Each number is 500 + 50 x the weight over the matrix's rms, rounded and kept within 0 to 999. Layers, rows and columns count from 0. Numbers have three digits each.

# layer 2 MLP gate, 512x192, rms 0.0813, rows 141-213, columns 0-191
474536433502417560487414548498483422508537511544537462405558612405476517535449579508499417576513539543577548483419538518534482571489449541536458564501476512498544535572514475509447526459500499461476485443477542465549442514430404531560485431497481492516528485547498508442501463520425524483557525513452482498468503461410488575440499567517450507481455489454459509420563462492461564491572407462447490539544565460451428579489491510513527479556429429435374441539513496557478535504498595471504532544498539450525494506587429479437602447591417513565502453490441511495452499481521427605
542592552571522497554508444484595456566545496454504384483480548495578510549452547565525456540565526525518498467537537567420512503545467498515570539508598519457522577410528526476418440591476470575541512559542531507519530518532455554522541499525533504476553431502473516474450504531488537589566475542546560421572473491390433468483387478550553514516591517500518533519560453522431469497551568527488396548609427438393460481516525520486401460495395551409464451596571558543500503556405586506537484428555483513489418508433481534479463500510461501473523495484492536468557536508464427484
461479478445508543545402503508495518574500460446502524559485513445601477545410515524520517473572510498505476505513575524422491432519387500538553649442385508583505486479535489444532579518621599592490566545487590555542519539539464467429553496480431463526491539477408516594418588521497540567387474508545357502435434447442548543500522448477406409504587523545516499477482555468553538468518487537545459462576537611532457577528552533475473441450485456487616487487590519514539575541467428506435449531435520561535464434511480544453435517479511456457492539415475497441511584572469477469
530524592474538546485502455555479473536535503465476479512545500486511427541603641463468451502524547589415518496485541546477457478554425553578430480512573515458483517426462513435594478482504542428637510454470420528498482520410485441526469557571546562440445507560488537387462509508471414598443582524470457441552532533499574478470536630589502471459437474507593544491528548500454456519500434602494535461412486461496507532501338464437426561514464512501502516542534605536508500538483640548505509458519446580437551594491482494479502480559450492443529628543514463514550524509442512399
573534532555540531559446440495579430448564489482413479539502492389470475515558494447462443545479451529434566463543453518437472523557508483506476544355473562518469542536548527539519439369415470528461568469522579481587501414525583451453517476466544477449440511499555426378496398475594483543557506508453524456470526396399546536599490436465563472607528499580512556529522550495537509538551525435487481433510553390566546487449466405536503530529482484520556538473475496478559420581514482532513373613505605374580437432465448550658543531551515547439556480401551494437457572465548557478
523619567601490501502547517508470487507487507596526561497472466484549447391433488518468489535553484479463504490520488561550522549479517526539546611451568483387489561602487486520502497437485493531524551514543494424465471446507564453504502491508543517547473536538493479465451480594488489478421517508519552498449429557602490457471412526447498520540534486456424479493443484442467480529610531521429545536472551424533465481491515538530445475479456422478460462484463466516463463600512585538489454479474506514486529604462583597479443473495470501438498563503603508412483476399552438445
602503490511542548530558506528551517537486492470445528548531461547518469586517564439479431532588490450487564525539521531448484470601458567458571570584504524462501501474582434434577508449477425457437385482523530486413505535476490468466509550567520517437538418500501561601546517471623517475500472475540488488551475535520494436504456514542513394408466418511469444562463530549517446565495485562469407480454490505495594417422481535503442428482533464487416552518409431471502461508406530431517508459501516537466462436410488505504427565510432397614536458554536535420520436461538423584
480498525460518480470497512480517498612399506489443500487490505500544443484517471566566470465517489456512567515513610382513525500536494600408529473538395562459492509464557511499498507463488504570477442446471471448514508467495465531525501589513511487439480503500435555500586484470461457510527544470502516518467521442502489582468540568577585465373503413511482494516439551469554524515460483616540435489440515517442492476467496556480481565503523481496455556485434550523499424497515549579517521455477532530458598493485539467416506392610488462488445553430538549561478436590512474478
604514504435420519495491452429446440467573529512498416529438544470569453513520507426476504455524535433463438546486447570485594622564421489534521419448487457456536545478480488452510537477514520449530511529528554542488556536599516486426612600497454504501545482513517518575582493519560623561526537458562537465598531508505419575532491439510493450440514620501533502532505492497425487475542448417491438545532529553527573517528459508411435487474454627343495529471560482536396513470471448467499523510555434450480505613399571513469483525478306613454560461433504447585432593517397581471
467420524412484547462431552464510461476467489476617604541489479508634499470433468494483466478462485539427541543476496443506508569531445561559539447515539485476515497479430462496388495409529454543468357597505466572451470455469492518560471513500481581534486567509513508431572549583518423537484508445455510461365460544517479532516490573458461500536575432549552480467424421343511511574470475460536549470520498433507591419529583409363536589576553525468451534552432520415502480560473522511492671566601468576512526496535479446459512450579523525529465464505533552469573543482466484455
608618481515389573427563530540470524410603538479472523540457440582597446438496443492516535566518543570552528541408524532472493488473520509476453498521402540503531451463555481477414476518422496536397574470473549632616506521493486561445423602508462476436547474487469323575459477517474579501502472555500480492541449504548561558451489458502572579509488438485461556425535443511657415429436443576537532492536497489545474574494488491500580504565374551420485474592522463512400529457481476495374503542535561639588468459483496579496468469499431557533413541528523472565478524533526457512
523512462442434467444490627447518514500501492419470533527450441549568444437525497464466474489531557533501487510618547500537446469527471494484506491530438482447490525503477469441513490552490439476579452595448443495501474526473495458535471475509492573429431461489505509433526544501470503490507464551493567439539452494442573477567561460491509453489501476445467495624580527513506387448487448540457494450565560452485475586448616510468516524479581546472436479528551493517500588523520425432490476454491526523525580590470479509467415500526563574488466425491458439515426489539569503515
494510512525544420492534417505493435519507445530510476424597500453508510497448429523545553512401502484457489428469396495582510435645545496445540527473451432474457438505440435521555428493533537473551545485456490507514444535523450591500564540519478472573514433464490522521552631459513506468558487471497461564591536460572564467558427471478559509493517574482527484550448463503534471451483487473479534480405524540525463610512498458464520472441496486565553537505511470582416541517569544417607473562493434522527476443523535584454533490448468483496491458483515444490470523502577438560
452582535420482450515509514534430439470511594504493431554430438475473429492558428562535446467487525508497522490405483537412585401488540489540452589520472421504327428536381486447477407465461529548464602463476551502464535512501475461359497494426510470528465473464466512541402498546486549441592514537494462489514393474497527500496486510487496534526514521440513569641312534478581549552522531500518558430532578611438422511394500544381573502578497501493606439552577412576502497491504432461429529467568512554508549544487569428453451562541501576504470504468468515493455473497588480533
589482520500580444499501512527506490477475421452516570454486648391462502528582380541520501567495558501515531501503509493444535483521470435481528541511550517469554561529488495420462501472440538425485430570465515511503512528537446530486406547491492553511427462391400466377502512498537467549443464465532506518516519449538458440432560487546506450520564471496448495533580417443610463503587512641483425538604516414520459455522496461554506555507529490406529556551541541439466627456486517488582510519486497443498596449418467463462488456433432554453595543427483488512434604431473541545
478534481550395476428500456486523497449569509508514412512533494520506462441555497455501547478476514553499461479618479643391504439506448502463542515453523506574518379454563491487481472533567593482439466528418532441439548457450455511485535485517482458511540487447567539498605408500545513539602484513595518599529438563387538431455456429543500575570506476559518588512611604544572450453558428495452521513487486510536560501456574434426530419555562422576524470456519502597395491447471458468419494451568462543548528555496504679477484542560582497495448462428559337521530498479458521470
543490433473481495455532519411446553549544452414480522424512414498455487461515466400531473431442573461438522388481526483461534506630518481424489398528440535470419450449473475437488480464500559460545473447439454484425437459549532594545409507508506501491552441475480470490532500460579409552503435479398485489510396497524469585544480467546439435491514606475559464481501517506531501426527445525547574531445525492512509489512419493528495539495494391519459476528469513491536492512514527444536549454479543549467622529460563459548551576553514443567510508518483495514438461576505506471
566562560554468448456513559540588510575551499553564476490434467463447511512534495428511510517542580570535521497481543524510449530503569539543475477413524558512560445537524509523466574506473473557509468515416458542476532447462478572550536445518544568587506565491516424541493398555433419482464464548615481553498511506454408577463433594494480525470524538529514586581553528528507558526419510542523403544525512463527518484467432513598406573574539490503495492601433566531511463536549445512428476488603492453491483505556572510506432444560423500506514551503545540512450516456553420502
505510479437491485443478506424387522444496501546492443483473479477520480554497535645583544468485510399448517554417495535552515612468469576524539514480518611449454484517573427500438530516516588461559401521386502540538497427490524527494541524470508465496484498510529523520490511532436480470489580412524491519423559512489493477460546500464538487570529539508491461429434517453420510494419522411538542541494542477559513377543492558488539540446515486445536493458475569537494501408555471382444489546530435471517404490528537574489490541557514487492459362521503458470515452492523562507
506402564492507527514536581468560547478547436559439460482481511543545524521404520530510509429502571472494480544593495446581462593519568500546523498445525510472625491501492547455490494502476370503390390602423432483420553505595434579517422479460570454565419435584487427458483552450513452595570433485499487480502392579494510502469396504504491519464531422455408523613444493519475549376479449455455403563407538508553533500490596538523539526533459421458437486513468569453502550488560481443535610444616469477515537470528522505482411428514486485511408449441444481528478524498447501485
450473480485498509586444451626540551584526502572578561521483457612530478449450466525557592541568483547504531496521441481464502494508525458479519492396506516484560497577499461476466474463487565540454543546478483462542474512396498560452579461403467553417482520491514570578569488523428586478537489410472502382457525555439502565478508412556462536529499456516433472484571528501483475484513534459463512480508572567468458530561522625487423517512547551561534550517548562455570397484546539491460415537468532484477452534499492491522462585442508489483585621572610453487447505539510501521
522525430502436476525501549487438434436494464484450542456491485517527473477422612560447509567534471431420479496519523472518497565546428533492457453547432461503600482542576512475474496541480505484532495497473436565487469419487495497484550524437437521533570451571557389427488497466501419496478606545451427507438465499555478427582582525449520568550429503493487527533494506456525498464454415562527441586560467431474474496497476520554489510444578492487480549544516508470570460464469490567453566442562529476469612463465486502527510543558429468572576463614471481498555464491640469537
494531508438496514454555521505481556493483595593487522528448469461573439449484511492616526463558476516491594501469458533491459530402532505546448459287554417467446508459381497477443508461520523529533484474491437518577467519460465518533416506443470536542590518481493568542486532527511469523604528481474533618576531477504504417391605425430475566579561293483453564500495513484551474548493470480469410495505499467462472464541393465574524582520479489457372545483555529470440461408516523431454484360497464461423461469535444478497524504497496509559531485485481492590465417421481464460
522464556508471516532537411447582590518504561506514484443551527567513574447530417501521462508414533441489522580524587466449430523421551455461457473434472570535462490488451405400504469618566447566550474540504481551395510407501491491598468512451499544503481506451440525436554508483605441455425498508532574566421443387450578496466461542407547449466479512555423466478545502423500445492488491393587531508482506463468382580530435374508420549501373455571435515482539463533492434546351539466579457473501496486436452489481486463509405498377536539544552513558573375490484447528507442519
438488526450485377492431487467463488549518472455508479476524411504473495513496491364582565552431541502497577440428492546500462453548558433436515485565437540493462494503434454603408533511551515398557500498452477493531550487579479580471477548543450469560493447509544430545556540479477410574475463489601560513488547451458495505541486562493391463506479505446447495487546424504486542520500462496422390599558547596488502525583493594477443478463409513519469447423546556534465442529406521355488491504545472525528477521500544535497567520588491489567401487499554455450501490467497460400
430508586591465528508552496495566587592478591509534459675468472469374572530469548509485529531474546491526512490459457443542502453550495483414386476534515547495509481522475494487502581546544506455485609489599494530500554524535533568524549468555553413506517567440490498562491638448387548512587540482615474591397465634508395503451486540492459432496513582611527531492544428550417470481612453444478568491580524559512530510520470509468517510465509481463609549461507661496494494502532519481481420523494527482447583465486520512564434462484462493446593609617459423484438477437561381461
523384439492434498516477525532477354487587445507540530544514504517545435523507473551513529499551516503590482536581593537455473499563540479543605505527530490493526496550497495522503468512485522538513480562534515500476525435483579473431492533527565503531502472536558456466468466509536455468523520446510553422474475457464535515432493486504462505447507432625510461513481494423560501506461548546493503515496405477521411468492618427469464452515467371471438535529490603524515477524495552485491498480621492470488463484528571509542478522477578528499520518518501458445490590464549521481
478412576383488476492483415447538533492506433482507421454543489484598423459541493586563504532512603581519526423526565534472513509594483515425461547468538527491492505546457502440486466519430581510452529496532635515545577473616462393461515524502492491370473492420494427496465460579534466549493591493485425550608535459491547512488501457462605506538479456510474488523456510451487562523443534522525502655488286434580366460431624558518520492426464548477503474527459557430394500522482464487479512475506653484487411471450509527462486592570497517507493408466596504518520579520469395523
473487513509403486322541553555561560506540448441521506483411507477461487395527554526482531473461490526556522598531544565439475486500478544492467490458399555429413544481547559460475456480516510553477474460426463458477489397491475558547437508571437484454438539587433544464496484549535567440463530504558482602480533472470553522520548498608479422543554495568441405521563453437519492556574429571498456612596460533544502516440583453555584540455404509475466619465552495442518568474490458554493436479466388566451499553477561516502494510516553528586490477518472515463472392451375506480
499538441426521418509556519469521471592471436603487516604491481450475460512479527470491450538572444510458515461520557487466550469560543494488407527523369630470493407462538529458582542451547554451503509466426487504484457492525570483462512597608431416578541422498510584553422482486484414579436517538473437587468443552496520541583555522466521440533526409547492629505489527534448575588478488506478515492536447508547401431503527485566387476396551537478527500543453467516469476487537486439542556520526490495551571487488506548517441561498456433592574522474505327535465432631536585493
506468477499471552490484481492567454480416462490511580552498527584352570451527498419522415500491476574508481460559456504431521575485414470545560490411459566507570479432565506546503513517480394504393434460526517539517483537559566550540449477539451625422510456398427577462515488460572440534435570575553493468501492553526512581601470479524505524507473527594498505505543471509542511471576473561418481460558548546468394432541466562458440557542568466509538617574525533526441485560490533427513380409459526526577487504480499447510531530446549589511542482472377468516500513500494497515
447528593448466516472517551517458519496401441482487471522518538513499450558406598480506427536463489544545564617497475488531490567520486442456524476389531442452555540557359453499524565498534455452510528516391403469572532554566422498510402452472445548479413454492527529478439525502478430535577493480428580452454494572529399544470420499466514580488609588548450540468385548576539461440569419558490520466551482463438449512488559414487513551508578504480487495581472539481496552515406524458490520510580509424528538402512549475465441504514498480467545558464495593460472484485494554521
679492495474541557502565444494529580537335515470555411377483541504503618434566440507418548445530451507502548525458488518610470395487468478446495486493467535472497551516507592486510450569552490526495508493504434520590468555349483370403477453558568400507548551504459381439544509506566574478472484494507545549501474489449455486474569482486501530423493534548522530558513399464512457515509428496479384483511547450561534554567514473519482572496518429521562415501556496430490444519461467457522492443536447489512476438469449438527541403403521437481474506478445555474575551485505492487
502478579471529469493453592523537431588443457423591415648477533505455546506501562569466464435540552460551553523549582503520567499466477533559527492546652432514505545512580464622444480459533464512603480530538515529645571500560480472497512432488586503478526515555601489508406347622514552416607407468573439564470590361616450575410455468461561464457526478451491486472440435448452518528428454509590517436541507491502422553466481452462570440523418552537505429494456539489556483532559522483489463521505553425573472447443441530466509483449526457412559469493532534515528535495486471430
468502530615542519586394449498503566495534530511608528482439593515524549513462489459437447446472440515444503518520538368512491495496638458464434465451485461439467517558570586446492488483468530544468529459480541541551559447468521449464535509463502547496409457505470461429448550480573588505513524545528584456501484520487539542575565465486547474513437550468522576535562418431512463565494509545519455620495448473505447475453499561517476530513468367535479428549473520507485428526495493441470433422605542500554423409451530487439487594535441582503541527482488471521489585588544559522
528590536557445465516550499458530457471480568434559573564523480611441448520482488412471576534441505485466587523518504497533523454418503432507716469306562483564483557537523472473447532515482556546408543448456520439503571518473517504505521607474520437380542537470453475446466445499499535466640447514473469529462464426429611542462422438515533496500500451448511483559631476429543514514536460463547401573565488515504405491480489478590652487444504517478478471550465399448498524537463460575521553495377471550524453559511515458476543586471463493459554452469528560563480611510574369480
525490441464524624470538479486484471483433453500581477502387460499460565502505460545477569576411528529421509630450547494571598448428556440499454467592410460518513492402526513446514410432496473445575405556567472430610500465536499484354512531502504453479499598473439429526486482574522574561481517490570498471528467521491536408588610426540530567501462536498442504471495488469461525519562433496503536497554457578512488431513524488472547435558477446463559588572557479559571530491564533433580507561552555441495535571477524544491486496635519474504499541567439392479473536478529501492
542599503567391559480431473510583589570534520547469589529472473541488560435522480462487526514535411636548454524559591576505538547467468599465400529591459512391487470484511428517545537485465555540450545426515460418466556527408473446440563521477483567564500513456446545496497523606510534419470452428395479560447573565483507469403494461459560489452505493537569496432492573515567553499456535456396532538566498521532520528395487483507464463485469415513513488475447474511525486506511443487539530418394552483496573557527459545514532513520562557497502537425507471598502473425558499550
532574557487512499492424562503486493408454395423522530459538573511520548496481503507543488588465500551568427484572460486540436523530416498551509538518542479525552431461473602563397594392519488437496473528472546472439447558536372526545507540479502567475480488435543491570443576515485512474500406547544505498527439484522480552517459477460463452459494560495459524402453439442528559465479498498484546517542483543438510396437448417355514461408448515455542469497423517605445455533480484450418477491557510537527456474417478533505468503503498498568503486519503444524497513551464504554
504451452518562455542493541560464622480521446434559467457523423487544444544502520458469630495502436486499551446497446545532456456399549409496467478535475521581541541509456459513621456454404531480445553468477538538470490400437474457493493554454494493454466521472498462474506503488465411625441433488493523391401450445467639519338443423478542561558529392468599562495493460517528580565500431463484468519556475430505460451497480574501405526519450454553486560531469540544481530497522486458447435342530522426560477514435421520485578605538525500498517556583472407592473515484522525591
540511495503469477496560537573586450561632410581495461467524472454568491462526506479489538442557554526507509598448447497466517547531532510516474503490508600545484515569531636543490433575533415508534531514596516491482405518536563497413491503452463530628544577491479429535380538547523544535597435567499413452471453403393480625470506462482493513513496445481512461619471531538499512566558496538515511471480545502517502464441439439513532587534412557508508503531514392518472511529509539450498498528492509450514511508501508534559475516550546486507564431475443530474480454467443445463
485544536450572523560559461467482518498562504563533584498462467575444534542472496414520551449466510431532456500500459392551536415490590450509512557512488430574450541585493416496517506615498566520554496537492468434434511532403529494466497497494532496494459540450389508517586518518485580471532462517482492423515438474448466648475564474516533446543479548502575595508446514611510457537499581655574497477459453616503567447502480516504537496594499428488474528414504501516482486560532554457492453549577424411432494479475483469492457510580505510425531513505555511486418413552412512417
539490466498483406500546538580563577434598575485544429505462526457498481570451469498444483518504507491542429481554463446536472526452478539559493554497498496486564494529513467482534489454505512544545513557530478507465522492457496489484471555447470425475504569491436480518502547520516481411450485445504478554507493472505591541528412473502490504513545457558500566540532527555470399533453576608475444570473527487462445455442450426514556394467559518505515449558486547713524540462461476417474445540506463446534442466524501482530539507505446647435449536477528474482486600490462446454
437545605470393465435492528491442518524574538492447508496549440498574489580528543466515406583486464497512501524563483604464486530585504471483499444417572564572497482524575514452562595632607474577523489456513464551522499392462554544493464479454473517501467434441470496469578501571515488427504455512475427457484479503555486477522551488533513553485460504551496495441483458538545547530576480471483478523552563538520493507504570502547443517432615551496542576494473506445502406461542511472516554511409474453479494570449488465487410560597515540481593584519416482421541447511647504485
477527559509520534540492482479470590578595443457488502437515507486384431590516435529573460424518547464535480494479593388489518526469586515421543493517543553458523521490507516532380432497480416584470506486554480488437537548592483506486450456494461496508500482514491477441537468526531507520520506507463512492459421568416491566441541511473592482422496501481495513454489492502524411451502426550532527415459580541499507451583447428502505505555527539519513499546557590550560508458545560427636445570550553572434538524518521542514484463575513508473504460418498480470378553515547426403
507674451601460456366575497523462485445521579445528483352499470431577535584609508524561469524498458462430564529410454502462460537518617493506610470525438392506485525491447526459459428515541353528446540478540432489555555459423595517505454507566435410552480522412567466515517548520492471440524444513498449567442437462635479464465464506525574495465508565459408496489438545496437491394486491423581453466425584585435566467481584458595532516482498501449513537481536472518513452475488467458548508456521516641503528412539447498520509478549549519491620468534673484605494487456500465453
499446535528500542492502439466524522540509503497492496495492520500414510476536454436512531462495528409431490485454542425481577490527558463396485500447478497548519580472477400493499571380567440494459429514509491507489505557490421601495471444470514456497499541496455484495437468461574504505591567534635441372456538533508594451444484540585527458457530467485516536545537545475505491505536524481467505469474516477460505479392493534486539547553581545486450551524531514492523526497523445592586600450587493462632438453565472464451552518539445468425446511513540508377531460489556432589
530485489562506510458504552570532417544441496503574483498548407488504478507509551569546524484464526529586464587560414531439521457482449465454559502585509534600556462451427508553491450468529594497565487462486584494505470503551533581548489562471526570464521548472365523509468497464487482530471555512486473451495589462453448543407468495489438507482477467501483589546559518525514394542535491572521518516517485570481542458504583451454459544515522478507479557461527512537503498527433491476489435537597537574467426519524433524479436509508433469559369468503473462416466551452541504488
525629456514508465492429510374507477474534543550431545497524568432552586580463571548489579498459506449540548590522502479596494485443546560461477551470470499518430619544444501434540514508557487439509564458548500566455584461512496445465478480559480505522579420531502526581611534502550574543504504479480412714407588576461503444460511519462581371410584536501538532437446419425617435483376480450440430461500455537597560465486483492495455600564552451464509463499554506478529474537600507456496482576551533539473481454408496448525467579516464504541480466570444614458365550495528471489
518520501430494629484543498407536512462520505561458502506488580534532513434546474439470457426508491485506431493472543505495553515508546660485557566514413517519463495510508447499535533478511548474555551499468505461558425424508482513474400499537457548531488611500539508471443571458533495503539522494461536405535579577471534515492539482459486498559476501472458530505477445437517549541533482466500518515458525591439524531457515497465488504504495523402541351440522502449396509514501579565460452503458488480480471525351439556426551510478481469439453471547341494511414490462476598511
580430488397499449555486519487373511477489474501502525517540418478566440525420507550550382506532533553433533444420592508481520511578434530546525431491545493440521498534547518440565397547480476501550500475453589440470514450513512423503485472545480512485551505568497435500519392477453467476464448483499487535502486576468475398500527417533476494489461544562464434511535485507529585506521508434459527578550565490541458505510511511536584431448475537474508535401532552491493431549505490483469509425443543506502513492481492511490536629501478459459494509514501522527500574492472601548
493483471454454436393506540495540413541456517430479487483445487408581613515423413524448486427487485497479467614483576592474471482554514564501576548545549510496483498577382549442458395358507507452445567478510517486489442530462530463494582541472425496420533445402525533559485458590565533517554519450488551492402502521615393474498523442536480510514469462494520564459410431469482532465514515466436469525537562508541545444510564534513640434551616498416463480517498444493528525434395477481456556514451404504536465468588573569479534609548583524454624475434463447476540451458556528531
468502480485516586442491371515512534546517492530486564504535421552525556550444405513480471498507480488608456475480421496422485582467514474583571504404546477455457562458457519518514492456513412451551455444533544511487502490495468513526455443400599473578428536514492520527510490537479450576533527525436536463449547575505522515442424481507562536445402476540362399489449537495451552645473405475547504492491552554511506442462531518600481543456554494426568593536506494442517511532419506525526507439426506510479461517465511465493467475374499553606469427545395440512575426551528568463
514626529511515531514538531588533461498505508514408494532413487488548523441531426484432455516509469477538525512424491595476392471435526428543453543471455485494513399484545480535439539456431472510489544485509507451508512534520475451595481489508528499518507491428471401434421458459464484520461538585501491514509495491492497488551579406542477462555538450471520509543474470491507607471563516454413556580525524459484509562479498490491530460484545551588485461526462501491556369551505378553520510493381585514503451501480504451610497518571453412526435629518417477518384588489493554333
468437481463540537500518569532460546409558500478546474506531478497556408515540471519500450506468569508462489515557535451526441600470542444435596489462515521522570539545540411494450470496457417450473557496437455465508516506473418570511457529547491528456425503557447383519458554538584429538568460569452518546543537501500491498506447461424513548564481463572455437466524561474439412519508567483545530475512465620478490502476468444530539579462469489568489508521478522520561623522506510471526529464513472448554375512548495539493465539499482600467523475479481409535470495520508536465
579583512464604518608454489512541528537497453484563456533478458487511508423474478498534437489501494498509447478580570479442587535447491443399434581423469419462465487561433573592537499420497485534563423554598520515558518422492480484553497627494418470589448475420409476454464550533543461521518443586411439563444503557519530459478512367459505502537471507556480533560544526452504466611477501472497578444482497495503427524517501565480490562510583492501571516534404523561545453505637565523461488488613577323484474515520523481532419471381501563527532466495383467424470487554529549528
516506513540408516494429510498353510576520442479447483526503500532469491480582570489556562586484442476437535472431502569393559558490567473475527565584492518446516423488542515476518527494478487562563469479501523485520532579498525420574436465553592532575461478459408504500560482472547603468516521388481502421439554530473516439496554513449554548477454502462508507507532509551481581462482560474428478516444540487460487551485470511506579480550593388541580385433384526379432412478491565522510509477474502583513568398489481553513509495538433372465474488495481546506428467467474506526
452374589504430542499570523548397496536534495495443471523416461517531521528582476491527568539413485495461617518506489545441479557513462506462491517433632633572459487458437482459431482489515416564520428596528469568445486410539534471551464567478454554460455458500433506619475556478421522442570542496457409431440394437498589537557490482526630434509526518503515448519485480509552529457526434506580433550455547489540530401537521524576551424410579529455438485558569453540433584447550444505465451541599494432517459465477536455459517498547493517512529539584512499530405429499513520511
498514538448449449513467523523441480552485396539495557448446535481527575527568530508510463456318444484590479487491591521463493490514555487560496454391533427367516537452501493556562518513462470552489464461561499586563434484495561569451490415495484568523528461353445488542513496474491530555447433410492466465461461468553526483558542480561492545465559494581506444519432558493481451509435541530456402562367467537487471493491565451542471515478489579468545546489518492557529523475551543568527520406529556483476471478541547575513533544574504514574464487454490544501520508519521452555
523597467488486446560454455479489507459474482460473469448471509570376460504554513564558509438468511511455437517507544470529469457469527446431505482526388480520467451427460474506469503562564484465560486486523552483411470536517504443516504556432510452579507475456523499490490510512522606483637491470501505523545542478469521416553499524532499450453531487493523453445553489431527539390430478502495368452463419467515474460513497456524504439497524507560392576433531492542611516524556508538501534519455459627623477490446447479469555456460540556544566468597488515545633367490439537588
523506502437507451516543469448535524479463492440588534436479456544456481458536554571434478391543462470560381500583479505515505489505483576545539434558509508453518454462491532659505573424484391591517472555558481505503526484465523505466458433469568561577429510497490531398392448439454541405517497515525441505300509394470484580399533540569516539512514495561457584556517462474474421541509534536514492524530418516478548480550550536524452495523516463454529558457494514465532588497513502538425557478436612472552502506547487542488519472546522634500488464544433606535513489505535519524
503539463531404450424463453541547514421441520486506534424493460514596453400574501535571500594469521377451475436507440514554455585473605496468484536491559444484487526441425492457488467504536585376523455420468409467525498461502487506629486484462493526526518504410472516511479480561548535516539525484465477493592489524475505402519446396492529483497559518513501463545439488490466604474465418431495476510477481471557518478548527499518457518461526453536417499529462565455527517477466500510539505469567502515497495519395508541458486589574496468567512454484420503471491463517433457547
488513456513413452463591526497441467405538531565457444518488435538501518452492555490478515494467460510506591596526431533448543433529562488498598453533528463575522467569501484506524490458525561423534507410493451445626520443362433405532558422429467452516604512492523511552526460458465569420526496389504326535540565567492497456524465480497560472456568561397485549459480528475530554536514454455582430457545438460516564569514468501518553514478531465435520473377537521420558533486491432493416503554447468453496496522505493552445574494378518623501509385573500463451543436533490521495
661558491453525566480385626417522542524540470519610511378563440525485514492448487400429548521446533545518550455563477572571500463586610430430468557417472492523576455529525470491484429443508393528467491524574487524532433455472549373508628554574438538434481419387383440437420433522589478496543478467573422528505464493492470504652539449554473473565474498521530579527522482455565519509486496500523461536413469489433540401513471496416468485515574506544527527581519551431547483473557492534538550578481528465411531502440451487438543465493520524466532509529582537501568572518533460496
505482480500514538527517505454521523568502438424536396498580454502432492524540498479438500445505494492433456539553519491478458454472547478480539483480501527581426449477535420552527501491458441446461527630519451544492501458461422506511536603503506468579502451474405485506597511418467522455544560613512581555559458436460546540455475483519486479531499540510466490551476556519540462542462546604554491559495480578478552444456479531525452475444388492591471488540488469490370474453523397470550440494472471625528432458444495504489476540505409391504543461499543462426473550431502497436
541523493503517538556478529581471508704563495504509517559475488531456492586602514377459445475499550444531541488552463583475580439444492527473423571445473489495454407519552466474460513519486572484519486493557467549440523484549475453444485517475512489464578476526465456546525442507497536535511523477485589495531517447505541492608607453531491463517451508560502486488489556465480431488516482460480595424492517582477462451538434484470525454504518471579463484494536448548540491467474482469522464475495445563513492473561535574602464505537462506460491493481532642612461515492517416513
479551478408567392473484489522516520534507431579571421416396543436438386455526564547521558500499491490487544519500577518566530463447483380543482512512508470496511504451492483502470505475483484487489496570294372590541470527542521484360435461507455460443520512491478507464468470528448539494539490481508532477520468482481512600350559520388461448451548555514511534514519498468392482472460437434544544411534589521568493481568515461567441598537579534447526470475585499496553569518496512538478517484432469437550538488503413429583515434576519486413509524516468518404471593548448583488
458512559528566514567406536568584473454450473478529402430504404526409516605550431514480472457493510491503478446578519454425501543489441581612628525517492517541528489488495405477511455490459445524464495527473447457586519588510435501484550474577540480467535482510538507526524450528446476554468504478555524580564471500493550497590506526516486521432479510480478494527472474512489479492485423639544439553500475463513419425490542499604499511505532481550532548499470493488429550496394400503605464466503504584389492451511468547546531526516478491485484510552544401530557485470475485440
544477469419521523527459477411489494454526443521408511578489477471574471550512531545501513471520554506547574554550580564417521553489500503632362492477509474433465469524530496535478573513589534412544462468494520457495496478487495551478481487583547483482477464525522450508532458569469531515427462494523573561377513531521428457568505541485458421562546472622550529515456465456436500569455461520540465531485567527520511392420540401528517536518484470380462465585531520423564566468492505528460471474490481482541512421489499490470478585474484560416476495562508482523443498475501494540
518554479518572455507519532530505546525547459482480417471468511551544475531509409537528493535500490493541567481550597518399590500528449504450548514556499420491480534500536481478464453527526526503574522504533569616487449473570504433440512533511494541524522505463440499571431421535459457510505490505484395506510479439554530497527534550532469475486484508435472483563399542536478495463516447524571473463477554421451302412473505414534493508515467536475460413585487457443560463508545515451470491436519478525487502571528566540428509570498504521497479505572465453431374536448463523505
531485502438522463484494576589490623486547600446522465510437468520545494357478422526442453444445523478485586513522521568549544462482487445502484549485546456469579501514519573506494450498443506445494532464538455521492530538473534506482483546499455508547486490473476490500454546569543430505470504549551462430535552478539452570480469403513526424465425474544469435460545548403537571444382530538488472499540470476430436492469511528514529556507546478493492508604478504490577503536572465507465583551529517573423510440492447532542540499417488568533470490520444505437480515579513473515
484479543508489511515508517505601573559445491466454531528518493473561582563469508475451451483618599586496550499483454532517474474499541472584508431563581480545474428499489447531503508445551517517532485409466503551406559475547567573535395478524564471545472460461457507461417491514512529616522462539457490523536499603503520497547451490449472477423434470522431453438469495475518505514548558509506450449444440487555571519592459460560481460553532471507560497497432567476605488493459496396506501542542576549509512470532481539591498469520479482472518591460461421426496508474422490571
467505526461508499547525418529520533472428586551519465488576567517458458385404527544536470466435504551478523498469465433447509561515511475472519456527500520503421524464385539508588489532462541530555599430519482450481524526489545490491500473458542523659485420489470569531469415498508578533559506440413507497541456492371487474589481582410423464521384506530540474558480483512563480549513501536502464527529441423457526503472531551420554471490411519505539528515540491646478500531487503544556519576537512547565538467518464509592487532532494464530567570617442519467506473492527467474